Weights of a small GPT-style language model, trained from scratch on English Wikipedia: vocabulary 4141, 8589 steps.
Each number is 500 + 40 x the weight over its row's rms, rounded and kept within 0 to 999. Layers, rows and columns count from 0. Numbers have three digits each. The size before them is the row's rms in percent of the matrix's.

# layer 5 MLP down, 128x320, rms 0.302, rows 83-127, columns 224-255
101:511482418586503453419459498467501517506521502509611469514550568578537510516462495434495559538518
092:467492493474555497452471536522461479529507534528438522476467461518485467517537531460546493451568
092:459501519574468430514438510503503460560500535522509454495504481435459442506544506528451404542513
095:502576507511534446512472519483451543533490533540517514493518535506533510525465489558498492450518
114:433510487521499486493428458530494544526536499486459479539565523501491455562502452473503557444483
095:454497522424606480499492436521547458479536539520548461559509513531497526507504501468528472436442
106:458530475485508454466462498530484552470618569477488447511510454537569484533460476521482570478472
095:528540476490482500520499506528447512445511502579462470517534494492520468507512475557508514495446
095:489469483482502419470489488526469467472530455537544483499516514554558484515505617522423423464516
104:465505540422571509479517474452508441524518535541531474471492527503522524524474514486506438488510
094:408514507501465517583476548479500507523523498490503505481499520472427491549527472456542555480445
101:516583473534517520441472462516520538515507470473486579530524503500506452441557462533475527417460
093:512567532479499416491528502512553434507574492503461404501473502527493514464539455535436524619528
099:536463492542531457560525469468575519479435469445567553533609564491549416473557473523457537482476
097:507521509498553433513472532501497510495483560447494466518460537486510583457497477502463471522487
124:466513508511505503471505568476440548533556472509477512492504492450491464522468562524421444572517
105:459448462456465558535544584500475500566522454513521488469479432516528488550518560446475426457547
088:551433570533550471530458546429468484503479521544523505530479484501460465426501504517457460490421
091:446482456522502566543533470510532438488501509469497408542497449519462469533509530558502487439413
090:477494558503521604547472467509515473450394477505449420574475459562511557445454477543553486485494
105:433523467597503511516531496511483511525552471471537486459501521495555554500499556526506527506402
106:577512494471501500451499456509497470434518546414495499542530534507428464539476547453521553497472
117:467451568481566479497548545447559513519469473491442448481479404494494539500457548450515501523519
096:457471536416462539502555488472572535491503491422464541402487480485517517498543521517452497458474
092:513483565482398457503522453462470502565490439461437496417492483572525403571559532462508485489506
099:440541461549467462563431508528460484459560573584479493587483552519554529558533523485507493526459
110:534495512552417422464480481454523597561483449511471516492502566505465483442456561529478460443520
093:503502471506594544447528501522506515503443524499473556545468560495454551501531566532498395512488
115:464505486468539488532469497464488456522513520525513460536477546487499486464428507536492497499549
121:482558602526423515410494536430542545548464504569493471457498532486524519530495532510437472466494
091:475417580521467554472523480535503532457421513499559478480447457489481456498552452580477515549457
136:470562457534527516493442481481442478546512493535472478520546488533497581538555549507527483522531
099:502557465428487466510501476483475527516520503504552525479494530506497494472488505453539529499574
093:518540520485493447556512457536461528472504507488525514550496453492577526553489514489537458500476
095:478507553534483506510516514500526471425477496479470563561509537487486522497432480598409421472474
100:489453424549493490456485446523584466533515443477520479549504558536508466470449463503508525564514
105:485471531503473461520470496502529522448504457502479465463498485466520503462562482504463481540499
103:467523546561455554420532506410514450558576490561474596485563539510503465473474517461477475496473
102:544477483492463546506568506473529469510439502552466427507472534531504486547590423484469502472540
093:495512447521384571472458548540485480540539539486609495586551557543443452473478460524535553457595
096:462439535458564462516501479487559517583481509553476528575448499496463493483514538545466488473429
106:446519459490556547535483487505458552532590494475549584480557522487429447525443519544560429509512
101:424495537433549531459487478565515480516414532488519514516531535512546569545486535518513471415508
094:538487495496422443521427425497476487479489475406530524477531531565481541475591524527482473483568
100:497482465466455504508431474513467499492491536509499458483563455477484467598476429585559523462457